Weights of a small transformer language model: MLP 768 SwiGLU, a variant of SOAP for these matrices.
Each number is 128 + 24 x the weight over its row's rms, rounded and kept within 0 to 255. Layers, rows and columns count from 0. Numbers have three digits each. The size before them is the row's rms in percent of the matrix's.

# up: layer 9 MLP up, 768x192, rms 0.142, rows 748-767, columns 96-191
# down: layer 9 MLP down (transposed), 768x192, rms 0.108, rows 748-767, columns 96-191
# gate: layer 9 MLP gate, 768x192, rms 0.138, rows 749-767, columns 96-191
up748 101:133156084117122143129128121156119147109104108135111115121109120109117127153153084125115108143138119135130077158081094101154135149119148105138128142113130174076114135149146119108123133093154137167116144144146114137138138071158123150131125177106159142133172095099150128131080124104108154157
down748 102:128130142124135151181090121152138114121145118136082109098134110085119175085105091108148125086153141180115097142169123124160141141121164134123172119128120132167143133147121164138104139093104108121132127119132141137145137101159146115106078112113159119133119118086139187089137159173110129122
gate749 101:147149092121168153100159175118117117144139146155151128108139121130139149152159133125131094101141134099117167117139132113122121124134131074091125122140135123078168125131153127103105130158114130083104114135118119112119142113099118140129130096182126104145116126114084159162126115108107119107
up749 107:113088160127135118138140134106145147124113159159158110131108156100136119073115176124096131129124132065148132095113150192109129158134138165164138111161084171171124128094117155139137135110160125121127097177074089148127142131148123118144139122116111140091134118147132115092101127119162121169
down749 102:106120108108113157112126110159141139152082114095161102135140102145115138157150120111159114159152152126139136111132138064146110145098130099129131146110101065125121087121081117074144120104139089125135124113143148145148160119160138115167122128110103121186149134100115137169106111124141156128
gate750 106:139159134111136105123097078162103128137140132174153121114152146119127121127130092143118131156127123152124123145123117158102097164119133120177104105132110106068153132118120146140151136149079108089127153087137125126095084115083117131112137130116119117101129141140071155117153114110139155089
up750 110:120168159134129186128171167092153131151157106111101111116111118173119100088114116111128127118103162143154169141126161157118151123122110114163100108087089129148089117128162102130193137166109115081086141132111130157142126107113144135091093128132086131142158119158124175164121118173127107146
down750 115:119122117192122142136140092116118128107132148111146169104131118117125162095120136123151145130159115122148111161133138109173139161114086128133099109135166125095145124085124136105126184128105150140163125118131137128133147114161117127136127120144139122139156122081147105150103076163106109167
gate751 105:153064177128128106107103125144112109092107121118123125135094069073153099166115128113117128127146120116131125082103119139154119107106102053156118134163144140100122107099144096129149107142127114111113136117106139088112132098143140179110110153124129123115189121107089102121129126122093104171
up751 096:165153116123105114090105149114170155112105122130119151099149158117115167171149136081142113137133144110086119111146145142155155162169104114112131137103194107134136101112143124126105131135089126159148175163131141139103121106163104147111133120152159116088120118115108157116151129147174119123
down751 101:115135173138097135126152133089112094125110134120125095154162172123151169131123148111098105091141128128107095117144095116103136134123115108138136121152094138122103137125147177129117083096137111176104058114144129125148106119151115113144118122132121122118129143140138142113078124119117137131
gate752 098:112151128130158114127153113151096142101118075146095150126105143149089145168115138144138068110123157079139104140144150124169125149113103156101148105116094097100105126149080144166131167083131134144126094117102093110127119164076117152095111091132127121146116155147112145109123169129169124103
up752 101:153103096157150165141160115140113072193115183164128115158145143113126143135144161160145110144174107092136061140124137110085137130129087131135141085115147135148107120120154082113132143119181137112110120097136089164111140187133093123149136099150125129155113103130140131133131118151104116128
down752 098:073141100136109136125110126113111111161160167163123107139117118099112122128118152143122087083160110138112109152138142091111112156097142143097143145184125113134139152125103159088122144121148144137074127140136065128125128121125129098094132105139093151146133150131140148142116118110117121152
gate753 113:098135105107125133149153114087138142128116099111123119108130115118157123129093138123121122068155178162104173115117117142142111122124180178131098155126162135124107145093114126127135105147160132115134128114162162114131115128111154098126133120145139173127161117144123118114112053122116141127
up753 122:096180112086170126133145154118115154103104159099170133170109141110129098104094130134159122133131093126163130145160130123132115153147174113134136127105109130099132120086181100115136096157147121137139160128159146123120124154102142120112150151149130148137094135101131105112151065135164109125
down753 119:139120110116144143140136135115129160125093139127136102123113099117132128116071115138118142107116142125088159101137110110128129167148189142107083143130119158102094125103097113142188113123164141158154162116160167117147138070107146129094130133115135135143101140136142094100144123170102117113
gate754 104:129143147152115168109187111136116120121115131180190119121149123129147128127109159140148156152120152095117188120131156091112158134116130133126089131073135138150137111125103151100126150103107128109130153165107106116121163126114110144072146079171134164147123117118099185138112105128101138128
up754 101:133155131138130135083139151149136127174075148102122086095103114137180131125152133093150132161083115149091136097124110111134157159114152075115165149093084139127148152153124129115117144198161104121089128160116090132130095129098166109115148160137144129166141130159138140104108134120140121144
down754 103:135142127082118106141124154114141135095127118144085113106119081119079141125156105108084147098102122109175094152153145144129150101125153111119149144153103073109129113085107164159145136152092166140136060129106133088099157139141112107133115076087126123125128096143104139100184150149117115134
gate755 100:143159077125100151129119097123140111142129135136115108172118142140127156133117121157091100113130131172155120153145140112106165123115128116126109096121157103114114107160169187131126131110171167128143118110159108133082105116092107149143135162161128145151103117119143121107130112138114092139
up755 102:110099118154149094131124115132134123128176136136131135140094148097130130116094135140183117117111159130151134117118177121175135085105086115092106127125106142159105093176144125107102140124105149164132134110076112097179097112107131148125122148159123131139139108104182106146114101124158084108
down755 100:130147153121127162132111173162128087171107118108129157135167120135082141117121146097123166171074158117125163115160157123103141118130123129153102098120169128106120117093143086146145116111085104135096115130139191086115118140132117130150118147123155130176130147145129136100123100117164149100
gate756 105:106137141135125144155115137117145122133183135118115086126109134099124146125135127143135149132137132128103110152177128173124087144131142157141154148157150168121095155058115137119146132115106151141160104141146134113120146101118137152132157123161113141112128064102094144119146126162065105124
up756 100:121133139162107117123145144120174120139119155173120167157115112120086107134154146103161158119158109145177132170124090141122191105134114139096174083156152082109097076150126138145103137102123146130184174145144155133134155104101122167119097136105146146147122097139105154147118129100096179133
down756 104:121129139127123142126143139129172176122130168116132151092176136130135141104170110108161116172157118120141134158116171173118122104168142121107097112092172137140145138128117111084152148088105131159154118069110145130122104139149151125102109142080125094096149154066113143175165157137145117187
gate757 098:152132149155138138156130107109120146159182103131124134132130155106097124145084112118107109070131136149101132107150133144148108153131108095138112145131113142116112094071133104112126107097174153103148104116123124128163172120098111118145061093119147084126096083187132110126139125141137125129
up757 094:126183123115154109097178084116097117140110126115148088099109142132118130142168128126175123122150107127100087146062173117167161122131114115166157091120105153197158145152111058112158094121114110125140118130119086097125107140133117133124132068108111120111134151101142140120153164152080126129
down757 095:152136121078102133132140144109116112114053150098126057140085139125129109132141099144099111135157136113089105135125118159126132137107168111150117113152093195147104139114120094091134126081099107111111152097155117125156132114156123116117104163151138147116178114177138124138108123112140125150
gate758 091:130131113156137156163140148108149097096109085118136119123157123122139096164131109123104136109127141126127101119084134128088126129130136156094127110142138139112140145174108157147149139135159135159157086123065146098101165129100114119054134121131122136118103126127092128107141154116132139118
up758 094:108115147161159151131097122157117168175112135187127099129085145119085108115116135095098121106155151109132087145152145134116146138161101090159094109124144153115122114119129118117168078072097121150127134160132087126142106150164091132169102131134149164106145128135106128112114133130108127114
down758 096:091104153107193149130126159135104135174131136157090108150111109108079116137110125154100138123121141149102169094127175102149140160125141129138144175156078117137117175110144114107162134143117138093099130073084112141134137128126077112107136131100144154150130116067158121163111126120119142110
gate759 097:124149097112127129142113142167088129131125146129128135078121112164170135152134124125162153135130161166133099112160131120093107135135144103146106102136118122118130084107122121131146081119141101123159102124108067101117133115098125141151152098126150140157141113113151134089114158178135094160
up759 095:131133122127136130138135139131164085110123102089153164129098091122088137142120098155108121100101115187169171108135138174125086130100156143147152113094121137123107158090142116119128135137108146139135169145122112149163146131104174154192123154148151130119087130128124102139122177108143150106
down759 098:138123129182126116113109143120141195116122156169124149147140156138108112079120137174129108132120145129115141144078157118075106168144096177074143099103153149088118106150094157175104119130121143180125093090135115120137091167162138123114109119119102113154126134134092096120126141096098128129
gate760 102:112137102157151116164195136088145101141137139081125085133160148085149119111182097088119140135148110114147195126117132157163112127139153175149134126125152138130201162142174112126096121176091130179122124173107127119130120109102132128144121083114112147128143154125131120135134115151157157112
up760 105:104079101127126068118095112152121106126074118145110113159148116118131107146134161147086121138101108139121114120176151175187158098094135114126121133105126132140151141109125129126157132138135082105107153148124141128105203119131138132175157130113129122141128149120146157123120126134125094119
down760 099:126134092122125111141147123143136119133115166128126124168131112131127141109147113119125087091158126121132123128152143121164144136130090114151121142132139094122167101078133109168119168185109135140134183112151121154113139134122138102176127158105112132138107121137179114080133133181099145135
gate761 107:167150159131097098152123107128117191104130143137115136087088168153142100110144145101114095101131109122111158129115143148180105136110110154127125176133159101107158159137166110157135143122147114115127127132136146144115138126132145127148170111153135140111147156143093169134133132140165180089
up761 102:128125141104145122160119117101166086139135146148097093151108143130144095152141137147134133153140093160110096122145131135129140125120129153150104146109136134185134142124128084144151101129122130063084158114103107127162122167124165142124138143152176139104140117133115123098156085148145108153
down761 101:123146136134120148142148129182097138104132140105128131132098130138131123112115111136104141127173154133165104110178124105140114136115099158125140148120089142118126122112140130166115125188137167156111138127149096119135126147109100128116093146134117091085150135141139148126177122116133115097
gate762 098:116097067111162110121112150139158114144117108143095164123132077130144150110176152123121129098135142092099116087113117156116135163130108118137110138139110127097118101079107100140147132139101096140139172139103136136127159171113176073165148153101112088163096071176100138076087112152151145138
up762 095:130091143097103151108135117100132137126115183142113111113128119117131140109111107164135146103106100173136156145132180157155133134138127106114084127175144142146102129094110171163100088076099133123146113127141105108113163155113137152156130140144138106146125112143147100130159118176089134137
down762 093:103121148124147114151154133106108118131144171122116111072131142121135154095135084134138162102105144143094118127105137109107123110121151108108138142119135131138074199111165156143116134102161120131112109111137130092113091140138128200142146150140146158102106151124123117111157184095059165164
gate763 095:120091107115111127155127166149110130123105086109146089128115143121165143111162128131121143163127152144127153166158099139112138154155129106157143188132169080100124122117122066163141129100157124088116101100137137130114100121113119127119144120164108136126123137096116126146131099151137101162
up763 092:134074147101167120145117169176116136108129108152105108126145131145134167106150114124123116173135163113120141130161103116130104161150114150103108131110155190155106119159142145095114118139174123152145115150121101100124134124128108113134121106136061142194140147127095146078124139180123125118
down763 096:139139113117116126127120145141131130148160129154136155092130134120132114138161144156119111072151135137118088153110112126127151131135134080164144131116137100125159141168132154151111154111149125123098112162123102171142138116115096187133112130150118150146095128136109176116156135122173105158
gate764 101:110156174140102130170133140128123136141137115073082091137134153089156151108124157142119150077146165161116135117106133144124116142138141125150156128160126139091106155124141119120157135104099123115121122156143151134136116175100096150087148137142123099124162087148123134173171112095139145110
up764 102:106123141173121153111111163123108080077157116109125131113132182143108127156131134120130086158114130145075116117123181144153087106129119084125120129137102136135165124136162106141143081116132102157121148127133127085125150079145147143167114106100162147113105121088133096122099110086101090108
down764 101:138138106152149100076099132102153090111099098149136107104178160160155171141099112105145114162105113171162126138115138094134160125125163113146109100119178132110118074148118149166085088146106142137112138107111111147128095089117122198156110158122111157131134097136135087109145155088135149151
gate765 103:127100106150155163096123118112148109156116111131113148142131132162044156107103105192120110156127139169077140142119101123134152125165145149126105141151126149139137136149166174148078123107104157134175114151152121104106124104116133132154134120121093111100092091149152099126154144141132124110
up765 111:132152135152132124110163170110155093156145110144146096157100101142119129154100156116113084146127147104132108103115112129137163118096143106164173147178117116108148133116123100160136136149130118141125174105136120131102096136136135148152166106151116129096128111131116122128129177149075118131
down765 106:124156132147110157137084130115131157130080132101130100185165107149116150127129111231083066129139117143114090160124126098157090128107127083100101125117107143123103102141137118111137123098114145124165190119144111131128112116098106115127124143065103107153094187112116125128167102142106111142
gate766 100:112120135134160129126080130150191143114145143128179146102150115146124159121129137136084111105156161099137111107134123139133124100078135120182142148130104127101159109100140175129111140125147138110142119116124103140129163168134146151107127128138105110154112119150112168086097169101164105136
up766 102:127123120124135118147114134119102136116124165097095130137108118112163142108068121102088149091135096150069122135124141143154152126120109139139124134110148085126122092106180140092133116118198127140163104090159132144152152124155151141115098093122142138176124119147129139126117113129151150086
down766 102:178112132139159125132078117131133080129113126132115094160138125119141136084082169108117082103123134103128154164130111180112160140123128160082144101136115116106140145117105156124161149121156133104172109158143120124130155134122149116096147105161142108150091117165126166124127100107157115150
gate767 103:105114121169140117112135154138125155096124109145113081161151138145151119133122135146141118143141144157093124100156095144127127112091161084140121135147169161113133134129133125123159092150161099149094131107119096163100172137151177139099133143134132148113118093142084128146174117126108110129
up767 101:106128101104117102121075143144090116099081108131174123154104148098145142090106111085107125159146138177118118115120117148107120126080091101133132125119180154150155151119159180113138105068126124144150136104127161132121143120134118152113125135177143138146128119130116092112123114161137142127
down767 096:158107103099173076134126188139110115097114109113140105134136157120135158136096144108144143056100134139110122089156148142126129103137118120124172149086134073145132157116150129124126090053119129102164109153152137140125148091126146131083111117142131122120108082129080156126148095170130119171